config = dict(
    num_hidden_layers=10,
    hidden_size=192,
    num_attention_heads=6,
    num_key_value_heads=1,
    head_dim=32,
    intermediate_size=768,
    vocab_size=2048,
    hidden_act='swiglu',
    norm='rmsnorm',
    norm_place='pre',
    norm_eps=1e-05,
    positions='rope',
    rope_theta=15300.0,
    rope_fraction=0.75,
    qk_norm=False,
    attn_scale=0.177,
    bias='qkv',
    tie_word_embeddings=True,
    parallel_block=False,
    init='normal',
    init_std_qkv=0.0358,
    init_std_o=0.0,
    init_std_up=0.0358,
    init_std_down=0.0,
    optimizer='adamw',
    learning_rate=0.00243,
    beta1=0.9,
    beta2=0.98,
    weight_decay=0.14,
    lr_head=0.00722,
    warmup_steps=362,
    schedule='cos',
    final_lr_fraction=0.03,
    batch_tokens=65536,
    max_seq_len=1024,
    doc_mask=False,
    train_tokens=354700000,
    max_steps=5413,
    dataset='wikipedia_en',
)
Each number is 128 + 32 x the weight over its row's rms, rounded and kept within 0 to 255. Layers, rows and columns count from 0. Numbers have three digits each. The size before them is the row's rms in percent of the matrix's.

# layer 3 MLP gate, 768x192, rms 0.068, rows 528-672, columns 0-95
091:114105104064150123135071091146157125126131132131129131156090109115154164101122193153122139122112157126128144145079127113117190122092175171140156154155157177168135142163119189085145147142134097106184114121124132171101171113161111163119129149140147195113063149174100137140171173123104129160
108:131148170097159149154125140095115120172154140215074170138115182103157142095159117175181149123188093132161116092139176110138111132122101105161183141134084148148168118143130096085177118067104166163113146095168197120114108143140155067209110095154118150123163188085109121118120139116109156108
110:136127112111134131139104167071106113118155152126086187173142174129087123123111142125159173140167121157167119150218084126185078175103104111100173081087173087155141090157165143121163115137115151115118125094184154097149129129083165108138134194109139079135072085094134130079137080144114127127
106:122145124205137134155152214119161096109127135147195096093113121124118124133157144138177135123159133154113133135130099074076137123146132142134117109095059134132083153154153157121107136148204170132114139079088152139144098111084169169114153113148184132134145095142110152117123128127121069076
098:106156145135114208094110123103107157152166136133124074095100127086162111012109089134147098075144129188189148152127120164170140077138134141117115088127061103141137167150157093093126074170127138109137112148167162125099090056134084152139069097166138126095103088114137134103183158122152143127
107:106177168090159146119154146120090140106126154110072140098162113140094156069123104145129100125124051173141113061130142137124159144133170149106112114056144180117105137101079082174124179168125105109126121143149106069152185144124107159144197101140182135137166190103114096155168157098151116122
092:161135207133109098086146129093120132096190123128114168091125134065151134104168073149128099153146132149052130105179088092107091099122114114105118141114156144100088080140087140131074131144118116099100123108156124140073140136089110162123148141124089107122130125140077142150181135127089105123
124:112161103151160136069120150119100129136178145120141126115142145159128120148160150136153077141148112094173145157113152172060166111194136192152144041039131102105120161099164109133184168104137166102069128165154161141118140166118093117130084146135127187144148104095154119136119140127075097131
092:069132131148126197095110118142124074104136127148094087116080125111126070096103191152125143161091108163154081135158080087111138131168090116147073158118156072099109148126115167134109119186140090103158172065194128149147167080141112153105087188167138162114126139071145134159175162106154149153
105:110127155189139107114087104129105087156136106126111110090195184130148105141142165106147120148149121081075172132166166121176147155119103116181109078147145103138118095111152096149131092122120121137176128148112158177138106186113139157129150167116184226139119170129123071137134138141154123097
102:162163036143181098117132077139118146139145185123144047094156116081080160094149126131177164111152097109169137086180161168096134143091150122151171067121163180092084144055143145090121139086154104096126117109137105155113128201086118145106140117146124179133180109148144097102159110166134149079
104:186111148118135104174094114104161106175183136112137108128185150113130167143088167092092126140109090132047104122143120126170154140127107203118141119140148093184137119175156122160117096173112108192139123127088088146224085157152137108124151144129123119171143171107074104174108058181186121093
089:081119115134151075104109167114129143123108105130112113122078153120150142118114112109136145136150156120104145141156112105135105120106183156141148165163105108069113165067106146110084079114162095152091104170149200099085091109106140149144123136120149097138171097146117126104105139062139181097
092:151120085084098179126095148072144158092139128154146171115104171066110099109172123071104185175196174113142145139108109162150170121125069110123162082078067111153135148100140132140104196107092112157148136170079149171153091170122161134153150129131113109057132147142121145156139103146164107107
087:137152138120217042117170149114174095085137209093129110159171115117168077159060080113160117101116135131130160051079119106107141141152142095092179087120167140094103116136159123106096131064142136160133116128148109084111129162058098072133087197178129168168104102157144137161126121117130108156
102:113142130157096133160095153140077114093146142143161103120109176164145137073147132102114176115123079134129121173090106096081117136151115076101118118093099114159090091109104154152100077131141061154163167172140082142101131131144094103097129146101122127099164169108062113122063130073107153166
128:142214117178114124074105101088159053124148174116190164115162183163144149152168156093109130132111134128148137183135184142183169142144086098173080097124136114164111113111190095126134096095083148147074142092168121159148099128095130126115132149198103154086201126148180163131147123026133076121
084:105149119145078164110040137179110148174107065153092149109187146068156130184167106094083101136146080096178125164182098136114180101110162157166096146120109159178121168096112151094133136131178152052121127152137187110131126164173173115160179180130167113099119099141134110119116119104181114100
088:110152154112166177096120096108203124128089166201156135129179137157112125177115151119155140151157129107155149159126170166179147160133144157175174124142102091198135172156191120113115102134119122135171108132158188131107143089149079124144170127162197117115123174126098147179095127073098092099
089:138171133107137163092156078087162067163122157142147142111098104168098141117121148158140188179149118121196101145153084107165133201136099055124130119119117124161116105171112169121143139111122155163168151103077077052148156115161126135117097154132127138184165143164110174074156138132165129144
086:148128106086127150202067103156117192107121115129141107114192177103125141142161147204090133118181109121094132158123095123098103116136125114117127115163131107096128142160173099135168176116122117139208132160052093104128172151189172146196165091148170084139145099144116120136108129119129119153
105:128135152082142060151154144017138170156168154113151089173175190134124131123104133100083090122127084181091150132137105075131170124127156099144113171186097120119102121169113107072127118172156119127139046096100091099112115116134134093150111122070154098156075130162082123120073102069079162089
107:124122134127129111113137084158160171118119148126176136097131153161148103152077132139115042136106147082120150083113076108057161099149122161102173054117102151070125109115176117117103095113156121118132062099132182141105140155080138094127124152177068116162087112084148167164105135145129101118
094:119151096106148124096149173050118141102101118092132194094170168100151154122144094085127101121177157117099133121143134111181082122115095124095113078132143116158107165076144122134127122087183079101154156151144193086145098175137114096128141090118146151168149147093169145104131114186142028115
111:117159121133096090127105135112102076161194130134126171156150196135160173125114092187212081070142118084128121114129112160112095157117130097184091067072106110131123122179134132120094134195127131125153143087159106115124154190129151165164143101140180050100108122101153089132118151137135149164
149:129103166120127129109157147114122162116132125122110146124125101175128160092138132147121177109035125051127120159118159192141190086098099156149129118168116056110145173149155110158143138097159167082198143156082174182140186110140114116113148151116134182094114119101121199154093115151145114170
100:131103109152109063111093106225112133116112152128138061182150168079175117092110133163158129097161091123141122111182114110160121098127085075126079107044154172139102107146158101151147144125084094112204123100062126103091132151095149154167086137125071053053108164155163079190126130073083121125
097:118119156130093171163094166117161182174130159214183173128188202192098115175144162095167102138114109151147142094112148123159109155121075112123137079141089112168131130070116142090133137124085088143119096135144167179165086150130160063139127135105190124135110118081201129132131138030138166098
103:139136075099111131070101108113189105156137133106126135117110161111157175106163114118139144118164164062174138120085134135111164145164130137122113088172201093148119147101117137142115079118127167160119156154196138078120075125073124153148188143128095146128152130068082134135062177136109126185
078:142149102151122149106119072134157140116129117180155136132160144122100173147182114161143171135147125156208079073124118112156082129045101145115109100053146149114153050173126073191156136127137120124167139121130172145169132084141048108118136119150173135107140155117072143101129183100106129157
114:119117174104102144149127107095112101175134098121124098108152148077125123086123163140159151111105162116070120106116116092097133193129099112127117137088129147065149169064123137139152180145145166219089158119169155123117113149105148084211098080195107148133138134145163147163170116165122124154
107:188129115121143152127047124122134146126109125165136120144177174143123098142090107146166139128079127157117125097085107084175137101102138079165123106120157203037109161181106172162119133155104166154142137131172127122124140161082152139184122183119122131098086136118070104155126162124103162132
107:125113163160099086117128103103133167087145104140145138168100132148107122142153098163109110123163087106128106152128099095083077093090079126182159129115111121122176112076154151112152115095090153123099106085121175143156125173076156096107170187159148163069147121070156151133114141141106050120
110:101132154176107154144152096112153163131129111126135101047185153096163081079155182145157050132134098136102176124145131134153111084142102146174124131136122119136089083123129162125104115098130096174119144170169196188169115192150162102134108112151152109096111114117125136159109162109174103102
104:136182106129120139109170122111169161154200186066187156067213140155090114154099119119095092182159123142133128119169153156120155090159145142169124115074164142110117129120147068088116110159117117095132101125119142117134121110129128117098132159191086098120219130134152158169144133105140052159
095:144147129107209089139090096121158166087082123155062147178097093098066116158080185152156121142152143126111140162064099127112065142063130087127116121122070127112151121197143131114170104145122112119149121098141149139132129155182155136133122122129136095158172112156074117131111121144112069137
115:152105131091125190121131128166146071096177150104175196094146161098125124168153150124146135111170125087201111141147145078141158087142126147119101152166149073109093142098146168119110142096135105175095105138151085157152112090102137139114140167173143098131096172048138116143146170143155141089
105:074179136142083107155111126106065147115168134144146125174121142146146093121126149108074122135141126116172080109135133125125160098163153094149152117131109134160106145136160104086046100126137150131145129085080161114104146118202111099144146120114097123171150135167124107155174110094167144142
091:140099137134085136118095142126143134070110102130175122163129069128156101092118131137176157108132131101131105160116051138179096125208171112137098135179174107132125126171142142151106164067117093142115125067155098128173125121109109124163091086149106171152125124119114079118180119060166135141
105:107158106123112157097120131096113081150121144110166147131125132074077148145071125144116109134102115082138157108165151130098171104116094161141067115074111137102110118144182119106070129107129142125150117124248163161081120142104110093140117192139090179120162117131123126075196140111141121144
099:127165062130111189120109111088179145125091114162160118127172129165125123118215164104159103197133137111146133145132141108134115096131122099100092153126125097144138135076159166122122158180134079126154143132141135141138122175142157125150108139108093146131142146079070122095118175125142106100
095:044141152117153069166044135177095116130161120118187171119119181095160107105132120149099140082140161155098119132156138119090116084092099134166113148119095114172108080099101140099069167137134155151114187134165165137085136137143159154169068111148127115114164110096082129145156111131165110118
095:123156132154091163137151167125149123064194143138109091090161114112136194089183116136136171182159111185112096139127082105097129149098115064156110101125108121050104119095135146068164157081119129146095110090155115155102085195068136102161133158169071085178167142121123162118175131083133164165
100:159120115157132181116142100145177171107145125174124111172125158172164147112166174128110126127188107126112135097138127125090107096157083141127122086116169095096119137146095104090117149127151068134148081068162141100109122121115086144110121073155146111122176107069147128163189100071120101121
082:122127107109103141106109163138184106123127166183106201122152179182075183149107099120106088096149130114131123164117155101130117123176127152165139145175168126109132070153206107106056207071120140106070099114152150122112123103094151126066156138105108112158106131098118150141118090170166051062
107:135191111147147168078160127090146107127150148141126133125105163124089124101111104109122074120124077123182097113119148112086159068142087154144147081099171157126121122140144130187095150147123136138108104135121130125166128198160154157064105164165145115166138123107153141185144048116138102106
099:140089123116146138112089142119137128104126132111078120097219134127102127078143098163111126174155117144128084103094122091092074090063107102186090123106158209089101159090088105096119119163149150122127104134144135120119103110085062116134176114127140113074099174105119124192067136142155144118
120:138212141148160141152150105143144097167108168175058179169093142124079107113112083107131137100118093116150119121158101139155127199127149117120070135125126100136153125134108174148142141122116192117123114116127077130099109155111106131180087131135159146120155134090120117114106128078170141103
091:143103155178136128109106062166145116084092122123169170083137119129132108134159135130114088138167124106159113133167120142152135051086063154160165108160152160101117140152150127131138130104140089154112137130190165141165152080134163120078114174146096110107137069169132125103088080137115058111
107:192189120140048119067102140142182146163156115172169177098119164159089136186123089169129110152143138188086120056123110130079123172118088156122121110168176170092148070087124161154119143115106139110119089168150183117070125128078149141124097124156121115104109183104110124136145138088146135116
075:112084083176132146116167130120132083103149116072122088123133080105117173125082107158189080106093154129142126206186163177125121121126155124109173139124152120176068194110073142152132145108160141139117136128139141172099158129142149065129148132060101131169158106121134134120115102166089122070
105:079127167162172110104096150146132151114118144124128116099154143108096088078147147154109154110131141122132143153094138055144179119159061141188118113103076119114108149121116122151095120142103133180141122118206130203061133118162165084111082096155115152107105122097100101147121189119134142163
101:153132088098137162047137150133115118148123125077134159170161112104126128181129189153110062128054101176145108139082115114183139120158059089079139124044073235070109074109109153079098107114106068127069149093175134124114148173128147135158135155095128082133189159064102131181122157149185129154
076:159126080166144141149103113107132135129107075120141141181157107154179108133135113177114131117129140161125092046178109076101118130109169088158136169110117167138155122101153172128083138191138106091149166136149134190141141167136117143137107123130120138087095125100101107162180148118174100107
120:100178132153119130142126102136104108094167162120120073129164153123191160138213122104093162123125102094141111161154154103202137113181070108177083096110119120124109105111174123105132096104063090146130084092170085143128117141083145110089111110163117155159178128047144056168129075122088145168
102:087149136080120138101110136170098190132155128125134181126124142122125194072131179129150154142148143164136140075103106137113176104108197101131087184103160131127094122126116078071064207106104166100076164119122156094134056109131143119178150143108118121137141143103075171130106155119177079106
113:132135144154129119163183107108138121159192158131111144123137206174083151114163189129146091094137096099104185096189121097096126135205118099115198127145139118114123199073163124134125154152097163148137141097138174171107129201128154120111104165078141078170145078155125146159128166114089157132
089:128167117157167096096151124165115122113152133140169177113133107162117123101103062119075056181127126111164124100162102079140138124075109083140133131096137163062125123176124163136145147135088145123134168071115101208156150097149113100106132174166104168148125116141130178189134117124087129080
083:152132163144105130106127090094096149097143171064138086112164126087086151075101101118063164136137154117105148151080072105100148144114120109159088117147203081094140173113119143123136194188127112154181130108109131069146173144088125088199122133122175065075165122168138112163104151170124138165
116:121181145148140050164167152104138111170193133111162156137122179149131145157159121167129133132151169105164079155067159112099062082142152110180093160121092129126058133117167181133086136097101145116156130139141143173125143201125189172173093117096119114145103119138171074111072108092182102133
103:138150109116110149066111192119134177161138134142082157110067153159164090123159163130096114142168109048134090106176172099116136109142152133153119126074105139183138141180146081045144112148158182117129074169109128204106100124119139151127152133153093125126041098121087142142152150143113124155
095:155141115128082098009136169055140098131137147127116166121146153072131115133113110156122135178148178149135109102091100128103106174130099155148132122112125083119135174167143196098084088085116125147117128128157106164146096093129152176128149174130148116100118152156127110046141149148109103160
095:086169051177126138181114116086132138094192138089138138084186138142136118100111187161116131083150111123096115179146158100078122146147077152148131138150173082123096103111101113144071116144165154133097191130121183130163122161120127123159122149120134104106125050090105114128138148061147116116
077:080152148119189155141151085117097163096153103129186137151102120168132119124127104103124140111128075126084089149141108148105115118133138162096067136133095119159158121101148134138121108137145121104075121132139105024085182106119133131172029115184081158084165132116126142080163126099166098081
107:162121176127163083194165134096146133081192136129157117104169167139127119105147103132179191139182160121072135135162088066128154075135137127153137137141145092168100134087123120104076141145129162122095116125119121132182121176111158103114112108200132088126132139163153067186161107136135157108
097:159141131127191175134166149051166096140187191138147129101119129119092144162134128135085124159176070109082101126159105118150199150098124093114172096117120118143095110131126138159142091093142102202122108134164105163121093131123138097177072124147129061074139158124134094158116121145130114096
104:119156113129135105149079116108106157113150078110147125133108175075166143133191152129096062062114143117168122117172116092116182146092130111155140109106083110090059151142146148149123151153136120193097098115140128140073087152107177162125145160080080144144135168079108107151148108128095117132
105:121186161119173084155140122155144152120140165079145106136164102129085088167099123143137128129171191128115151122144154079107110142143115098068074160123154175198077095127177153120093114141145065096094073109204128162085104182116181105175165149137069109171142102100140105065092117116147163155
112:053133125109177093150190146098152128061181197191095096167162134144136144136153157152085152189142104144126161131113161060131133152135082156170095129085113156131089119157148133083076091127137105110172104138130119143152166094158102054190105069157097211155129105082111127179130134057120139112
116:112144154121065201123093127072113115082143158103177128172118222090088116142091128137171145121114111147096113160150049080123164124091158121146145109174137117109123096138168160072131163168101073147138084111172137103084066086185175087146137078149144108125045115112129044105145167073168114087
083:012129134093120054132116160135172162115135100108141184147095131133122152071089142150129130141145112116101131112115135064141144139120131113156143143144135112081079121115106086073093050140159126160142078172094136179161097152084130102118138118052127107097162126133139161095133125150152059095
100:136101153131160110156135112116114159226112121146093104134108135178178156093158207129118161098074136079086114145133163154164195170129109096171119154106116125129110141076156081133136159118115149151141090135093138145133168146060117102095142142163160088192134142088107171132101151134212135184
106:160153114137063176172103130104154109125145138125102167123179143125117132125121105111172190116180134149080175145168109122100091138139114140137055066087134116080098162204146141159129114157139119183134113110167129104101109127115150147132074134151158101178085119106101112145141090165070150084
093:117107135069110158127085090146147093062103097052157126135171106150137091099173103130145076132173187077089143130127083126129127119089143118179135100144097135128088096168129140129115126113109117150131137191110109139109094172094108101191163160144142110085158102099110094111118099117131104101
086:080152176127125150144177186152139129159149100136095134076166116195074121101101132116157132159145130120118207148115172149162100144178124070141019131149100110143128109064116172098138126084051161120138172138141143167110184160077171121082151104097086060098150151157137120153102133161120138156
119:115112082101152086130096164149128101097119139119045155135131156085153040139132140138169147139095096127115134154148122094154141139180171094147140105091123130083113190134128123093160140136139193137128131146162081100101117127094134154193129112140086153155089140146135097161163130172155102109
092:125144126115132109146090144142115137113118109123102118100189122145150080149061140067106104110175164107142098159111139134122152114126053147119109183087117077147154113098109144116108057131133146150140068164133106056084158110095159139150131157201085090176167096080129165075113152171112083132
121:113116093108150168194123147140119101103072126121137136195116110158105153149144160150144121068132084140119073122157146082139077126112077120073112119044096133073145147079160113102091156106172160148130090107169167150089103094121175129190085100106096100135130134145106126086117097126118133099
108:170184105147170162139132113141123162078136132121135161108151083133176113078199075048124198115113102142132107110135097120077154152128074086141090146127105078088098127093143159089126160110084153117107138116149106150113056124109086145122128122171108111148125099108160147187179122099099152112
106:129132165121222164146121083186121116081128102109085162059116127157096112083184079156154124144101172111143081171199112118136110116152118145131063135071073125115151108111082090125111142106166165132105138155145155134144118125072144094116125101113142125129141110116144118138154212126151145101
111:104133151170151124089121105081143149145171144112104129114166108162197134119105114198144090170100161168098036142118108088183136143141130092137103093123142087105099129141173131088132093112170137120092183126131140147141074099155172106113110187138110102149081089129103123145192142148177115072
068:107124170129081155091133137151178087179155178191125139068182108167159084089123117151082150135143131133172088181049139116165149129149116167131148092093175118133176126108120155086102175125146157101121104177092137199115118113104170120162068175182123131153142116061152124157157131115133123126
104:145184102128125129113043115163144043085165095145118149140111143147130149145118097159109089133183139118178119109158134110134148082073138060087098125088137163108121148111052121089122166102107109082079101080143144127097092143089170083153163178133137107101145126116151154119146136122125200140
110:137118168145171098127171168113186099110130158120119124179199130102151119142146094121151105112093157104127109119178170121182100180138102121114177086104198144138108163134113140088113169074149129147114146094126134168136116110091144191109096097201108168158146100060138125135134098101120104106
088:159143075106153177125160116121137159118160132158115111110084145117091137098139184122157169102162134157124082155149101141133148161128171083122228162109126112064080169198121156113074164213122101175143131135172096143164079134117105101151139118114118186152052170126133149118145158124193157080
110:096169086122155154109167142081120133093168154080112141157147116126114154154144158118114101168179126123135093163127134078156180155176180049126136105116133099034094183083173137102086101089148120147108110091149135108160130105121141086137104141128042145151151121117112133166160158124157105111
083:086142178070074143177105142094168109107058110107133149121064146171141106117123134096137161099133157126153170099092122143120134186181155132098083122175112128176130144080127107119064081135121101091149090118131181151115110097077114157076137158168135162165165166118072148102183148123115091184
100:093123116152138099111108154166094157115163200166111160101154203151152120155138122108089155104188115122138130132108153152073203118128112057087147109054153194103092088091180145153085164146201172132151096142076111136155110128115133114090119116122147163092176149127125046093134104138097128137
112:121161142175150118074154170145170116098191121138117171141122191091133185174124120133110085102117096143173114157149129119156127098098138115147156111098118134133076130126164124086123096110134171190128070107196128172078124139101169139127109111162173115157140129062090093097105081049117144039
109:166139129125093131154083100093128169143176165169105141099137144153178084059124151108167099146145135108095139183136111136145144072141145152090143118091119113062119103106100105101163135164102109146109065069078130150153126127145138093077096110066157119114129169085088151133130126195151150138
102:125201183169077146163122136115131133120143164125109152076093159113146094071178122149124155171120069124105148153136112138114133160136153157129111141094119120153133158082097111138103082110119116146181127126148169134090000070152148161115154110108081146088049055069091109107135131181054169142
103:075163141108155104139127128107174172128217140097097136108140117095131096185176175110167116157151134155092086118148139085111147103136120075125131105148099141079110102110121126100167098102155107134127144087158113129140092160103163093169077110095118075106125130097130135139165109062121106156
092:124133106146172131115120147103118150088171172083116147143108118109151091154115164174159189123124186125181075146119179113182115147147092089133169158126135096133141139134173164175159074125097121139179056119153133117089152171069211145095093159117139138105115139119105120125176085089087129071
102:156142105121138088132138141107126156139117148089092062090146144073148137124096147086129168075173085111105115130096115110171118125135106067113147169136110090111106122167126074080107141107071104111123104117109148090096121165124113136129140086145120127162163114116205119076113121130124089180
079:059091086135170116089104148115146130118163150089129181137131140118168162140106167180174147165098143138153127154113164106158108143144107089181153074137139111109155182149130125046085134139165119195166165112139139135136136105173114181157147082106119119169123136190143103155088140125142111164
111:117120074101109145164089088163094131093101153148077157139172163082149187127130189184164145101141182099104112143141148092093152105119116114132161105139138130115102138138170092097136151158217102159065142142186070119130145127133108084139201125097129147113141099135051150088090123133144125152
056:134135107081182098137092108145084118113130091121115189155082151111063124134036114144135149177166159129147119127151177116166157146135167147112134122072094100154121150206086098114098180109116071140140159167090150030092091178153102129127156104126115088090104123151108117114112136165121172096
121:106160179152099107129105126150108097141127124134090115118094153068154152104154061212131172127132108116123132123151155111077098154113151169152132145115140107095112165161071138164095124102154130160114120130175119129149072159137165160204137117116088148063111105095108114089165103106072154142
093:109160094131127120109157152148102172170144134131140119132186143049200135126121092121137099179168113158085133112114109082114133131108124137172123089111122114072100074127111144058149160118088124166124129124097185191173097123172096102137093119137124169162047163144107121195153066113113131117
090:109097116128125149159133145111078161133157138069154147090165155087118062160070101100121115124129084088099118113101110088125170145112186134117112145090118143160118134157056093182183174101139087121145141147147050125090099102168203116140083110076182116103116086123091071121093144150079169135
103:130138125149129185153140141127143115131176115123163101101137143117089129166149101120091097140126135088130139120100120109124173074083157082144152160160100107064093144124113130120085156090121120108157107189120132109114158127079201153147133149139118142117106139120154109118071165087143085074
104:168127115149197061183145098107078142092163138092144165142179145118089105111051111127050061124084095141133174111118162064145144104050131114138163182077140101099118146134107090096178073080093092156147081093110043143141139110142098151091174136107165105152126119121113141132162097164112114132
098:085132122130084173121178149140154157159145101135094128165106140137228136114124116118078139133150132104069136106154194115158137110091109105125118154093127085150131091081131108129129149145117162125114170175165189182152153142185099144164156128121121109153170102096086152120095142107162119116
093:152131142115149200093142127096099077096099119157133167118052141154112150168123128125127118151170176118160120152134086143171146175128110114148117097072127109136155152145098090134136144110157145074156111124146141136112061151113083161123136137133115115081148111104101162158079128183099157125
086:158198100165124181058146133115134177087147125135092135158105161104140171133152124091140192162111149111144159094158127143146128148181074066117163134116102111053157171092182138076143130183146120135113104119139128152116075157125154162136168145148094110075121148119114133096110168101142138101
097:075128167090190113137133111202107148104147086113150095103132129111065063125151151236116124073131146126120168102135156128155079073084119091140097102129148166105110177164108123116088105127124056127151091172152095138091145166126126113113164085145119138149154122102109128105141105122088115112
120:117135139152175053147100118093089138124164127139086134140155153186085103119134054138140061168147133157124093157130102095074099185145085126177140072135190163152120137120100167139075131075128115149124106103132160148159110124075092115119113176128047126081095109116073092151156169098084092132
086:181127145108172190091108132166052142188190140067147129097171145098125088163125063094089118126154100134139117121134167144142130125119085180110132098092124105114110100096110155164135170076116194124151160122122093115146063187201130102160141157154179149151135143117182090103114112156062091107
111:161181137146086098161072111069155127138092165091097136180153148076114064161144162128161160139108129135145188147128103124149121162085205100136138101096099107144156128110147117107168141178106120096080114083136161176148117103128202089182152193130124111129103098142091098185127111067145083086
096:153177197148152129106130151103075129132110147147117135125092149099118165141161174130118121130101093142124153112091231137144143113104147049141084150180110071093131150084142112112078067195118162130119152162136129174083126125171187158156176134130080095127139154137161096108099141184168106099
113:120131118139143122149120108127077156121094169140130130135111176138103160140206196225126072108083102148119110113124181115118122171126117120099116099113082139140057076105110156107138068148144110159091172139093171155121112163125149090118168167113124064162128132149060118131136170089144117147
096:124137116183113129142143121136130103102115083103136166116178195127188194130123047129154110088156156149094147163172178087120094136158120133145120137076141080154120140078131196160099145176067118179166154164089135160142119122109143104124100093192145150163137144146121117151104146102120055123
083:167147129151080137199122138142160193093138124148099189161156173136086056124171088147084127116157125083123128141105131097076088103144104127138114177143113087061112094121165108174103141079120130148116161091156156121135125124132131117187149138151115074163160144107109100124090120069128136137
092:196088113090129163130074165138128108124142143107154116097119123121086113131103141112119137109130185198137140154139106129200155173104070102097120116166097124145131111170053095070112107130199154165140056148096176175106156095182124103108073147126135082205092139091111073102037112175139183118
092:139125150130187074115121175151122100086151140144107142144166106105125132169105065122112126086055090107134126141148101095124104121090176157062162090122087088120145131087137084137092142027121118089126187138137162077105143091115142111138098162123105195114144176090119113166135142119122095076
090:143102205134164125168165152108147099159142123107136113112166116083149164138064112158097119154112131153089099151111151113110155088141109113121193168122154136143121131139110136124076097129144175095073148144132069114114109135126099166102116139121162083116112166047101142174185149156135106168
090:177144162133118110088110108105142141094133124106161172094155126080133130149100090121108109150079164134124107118156084112159138129172133142105132100159084109062156145101124158109112145167157190179154083165104144134148114106161155102157141157202068097037142174121132145134163138143164116075
100:188147068164099157125154147151119119153132118105186205156139149158139130094124135153094177101085189158132121181183134144100117123123153105198179105104125145143165195131134121088091169158161112108148092106117167143121086144074153159100127127118127150134135138098108150132140085101150105095
090:128141185149090095175101149113107146139170142141104086127141151153071121171141138134170121146165089114089140150148126103132114117103165127117105160174090084114034047175138182131104136083105139182177120142140152127070131106139159164165145121117128118125092107061145114109097160127179080130
108:177151134132180125111130131120151118145142141145069118122159186087105192147122117138109163119149163104102107116086096110138139119155154146138148108143161096088132154152109143153131158136145177171125126099157103133092106126099177134061156113155163105100162099141102108146137079151106142014
093:127108184112108151140130140115101128099130148118224062162107075088118025069148139085153110127175123117182128161058104147117166109141133126135173130173079138113133152113126141127109085130125162077123146178128186121123110199087116113110111184136134140067066156113100113123125121181055121105
108:161140091147101157171120113129100153140146154139128142107171181138134138116149115142161089153165087079122083136113148059158156116160139123113108087099113085144132117166146151118101115098146106140131117149129017154105127150099111081131081091099160131144141157105170093111174133115089133077
099:039100127098159110115132142104149144158144121117159132159111209142130147119127121195056086149166104091112144156094136098103159087117195103158137128125115171114109147170145166087113107111139085175149124140087138126113181123170110128135150124125149150107124108183114180195154111101113055096
102:171112107123108114130126093029122123122162141168100090071131116062159104142111121110145116097162145148104087112137170115177113137118100192193123119177092095136082163101116137073103089119072171164157140105112085122056114108121115143169170136152134115065127082082070114141139118113152112093
092:179083082108170100112124127132083135135118156060166128177110137065110067148101120217179153142103147162147145203166132067115079147108150118182151095097110109116131159148136132086156138104092050141117095103175117140098140114178148127139124104149106178116110147141140163172101161183137113126
071:090129156141139091201103158129163157126144131135082127098089163115123096088169155172181135152151073160132168121131149162233130120130113124105074063139068095136153148107065179140128090106138183122145140106145214103086086152123171122121109120180125135124139077111114099104131154089166117187
095:132128125096134095098071097158109127155122089128067152140116128121170140177120171116142151163181087123200157116183108035177171124132141109141171055162132117170062089150106129163147121135117081122094120139135130157181066164090189131110144129116172091082093098169083126197087104093158122085
099:134140125138119098099098136146163155134121116164092121104130156095128163143128180102155149126067171112145170114101169143131160106076181067148117142213110184117117174118131086098101113180143122136121067111160121135092135168049144113131125105204109178112153096093114142158080088108103074164
094:173156164133161119131091126136097135129154100061110168130122123126068202083090151182099187108200099144073075146121073062125141140126103126161158062096096137141099089149123081134145089100102143185148137111080081143089125091102114133155118158110124127185208150138068140141089127114108088069
107:125150181117102081113159110145106167131107134131078079126120132127086110142028165107151149124138117169103096111121097130126152172149063137116170089127155192059070135135110159130093121146139130149130153084079102159132082184115136111154111190093160122161111165099079063207114110153145112137
105:092106125144139121033083139110149132169139116161085140145142183100119120137117181087105150088110134113086160068102171070193161156114068136122102143144144104185067166132131148143135100129141112155139153112152089129190103166109151157143170135137150129135156128150087106125111121088160167099
091:125085119073133130169132146116121117161185164096193128172088101119143185092131168105188155140109158081126145141055142144120086109165145094131157108142148111137127139142169127143094135109096096120149196129082138131134157117111086129119140119087176160143113132136116142161194099154175169148
095:073174080120172195095140082147201097101135123117164201091143133108137119146153123104155057124107160129103141153160139163084123146112090160153127117087112160160112080126175096101118155162122107127062107123155119161143101117122147153112157120135086152167082157114146132138037082128126117102
107:130168112121153109140138159151160164160156125115160180106162178155069112151146072169134153081097119117119159090152076146095169099141132101123083133128093178097140206172137112104129156083151134119138108148128109104141156108167136110170117152191160160129157160111139075145097108142139131100
093:151143146172180087102140101104123084111128153130127111144131133151140113180114117103082117125159170096168130064141169128166112091145081084200152112085132137134103119151123140088078171167100150111100111107139156148116113165104127162085188074107143140132137147137147142177157080045083107142
094:113145132124101131128081132095146129161134102144127086094179079173112107120084108105120151111111073124185110102064134130148115106138098164155057132088139128142132128110166096158114069113100110085176154120087146095118116173109116090115104147126116128061214163085157168134149149195070137102
102:097140129195129145094121136123155088204132145143148197109174179120143102125177054168144100139118114093124097100125152124098162076160131176122100065179158112092115124103138111134142081088137103140135159117135112129138072181071129091111152108136126117124137124173146144198145148168081166061
104:077135102111157169091126163193102170150100137206174214168123091147145155114141142089101147146154135092119068206160105107122154118173108165103096057153125142114127107074121146123108139127114135132109134146135132164130121126145122044094101133096176131151138109168113148159124150077163148131
105:183108187174116096155094102126106158114110065140104144181115149103083054105121110150174151083169145149114101098158143149091103125142118144146108128112111207094137127120106126144152109117164092140085123120130120159084197168141092097145159108140146110118155124122170110054118136164174142116
116:161096137154117122132150185136154097140113115126088125134145167101165196090114060086154094202132146168078162118129107109114173134172084099152154155126147116130100144087190108150060149153202113189115113085156116165128100120142096124129118137176100131111152113103178082071117133091198092064
114:099132124115086117097091130158128147155171153136076151110132202200094102133175129122109127095130110104146163168074124126170156133197139100133138152114112169178082097093135156142162112113142121137130129079148118179084099119096156096080046190161123050119171149093095106116167171079181127116
107:094124058133089137087173145151130110144205121146163157151157113137135146179197148125165192163172091088150158130192114127116108137146121117119140075066191125107127098112177175169097138112127171134161118077171112185092076139105125070123139117136127098112122130145158137095141162079182189134
107:113152162155108132120109169112141146135149086213111136093165091120139171086087129141076156120085099110082116153072070110063113159099131165152153111099134120114083101142157157161109114113122129158153133199105120140120115175108155134170106145114140111189134059057112119159134126108131113138
088:164117099152095111086152086120155072137129096115111090133154099116090099159161078080129152148151120129147101157133137143135156139076084099158102100060146114145141099109138155057130117083133169165116126128163140080107104166072133149108145172174041117101166124079169156221165117102182091161
103:097101166147131163100159152109152086118167140194107155170155129153125179130097169140170124150125143109159150127151113083098167184101084116120145142107175149182066154133121136143139128137140068184146175079095119183163145175130127095054099105126115058092130132146144178170140128127203109163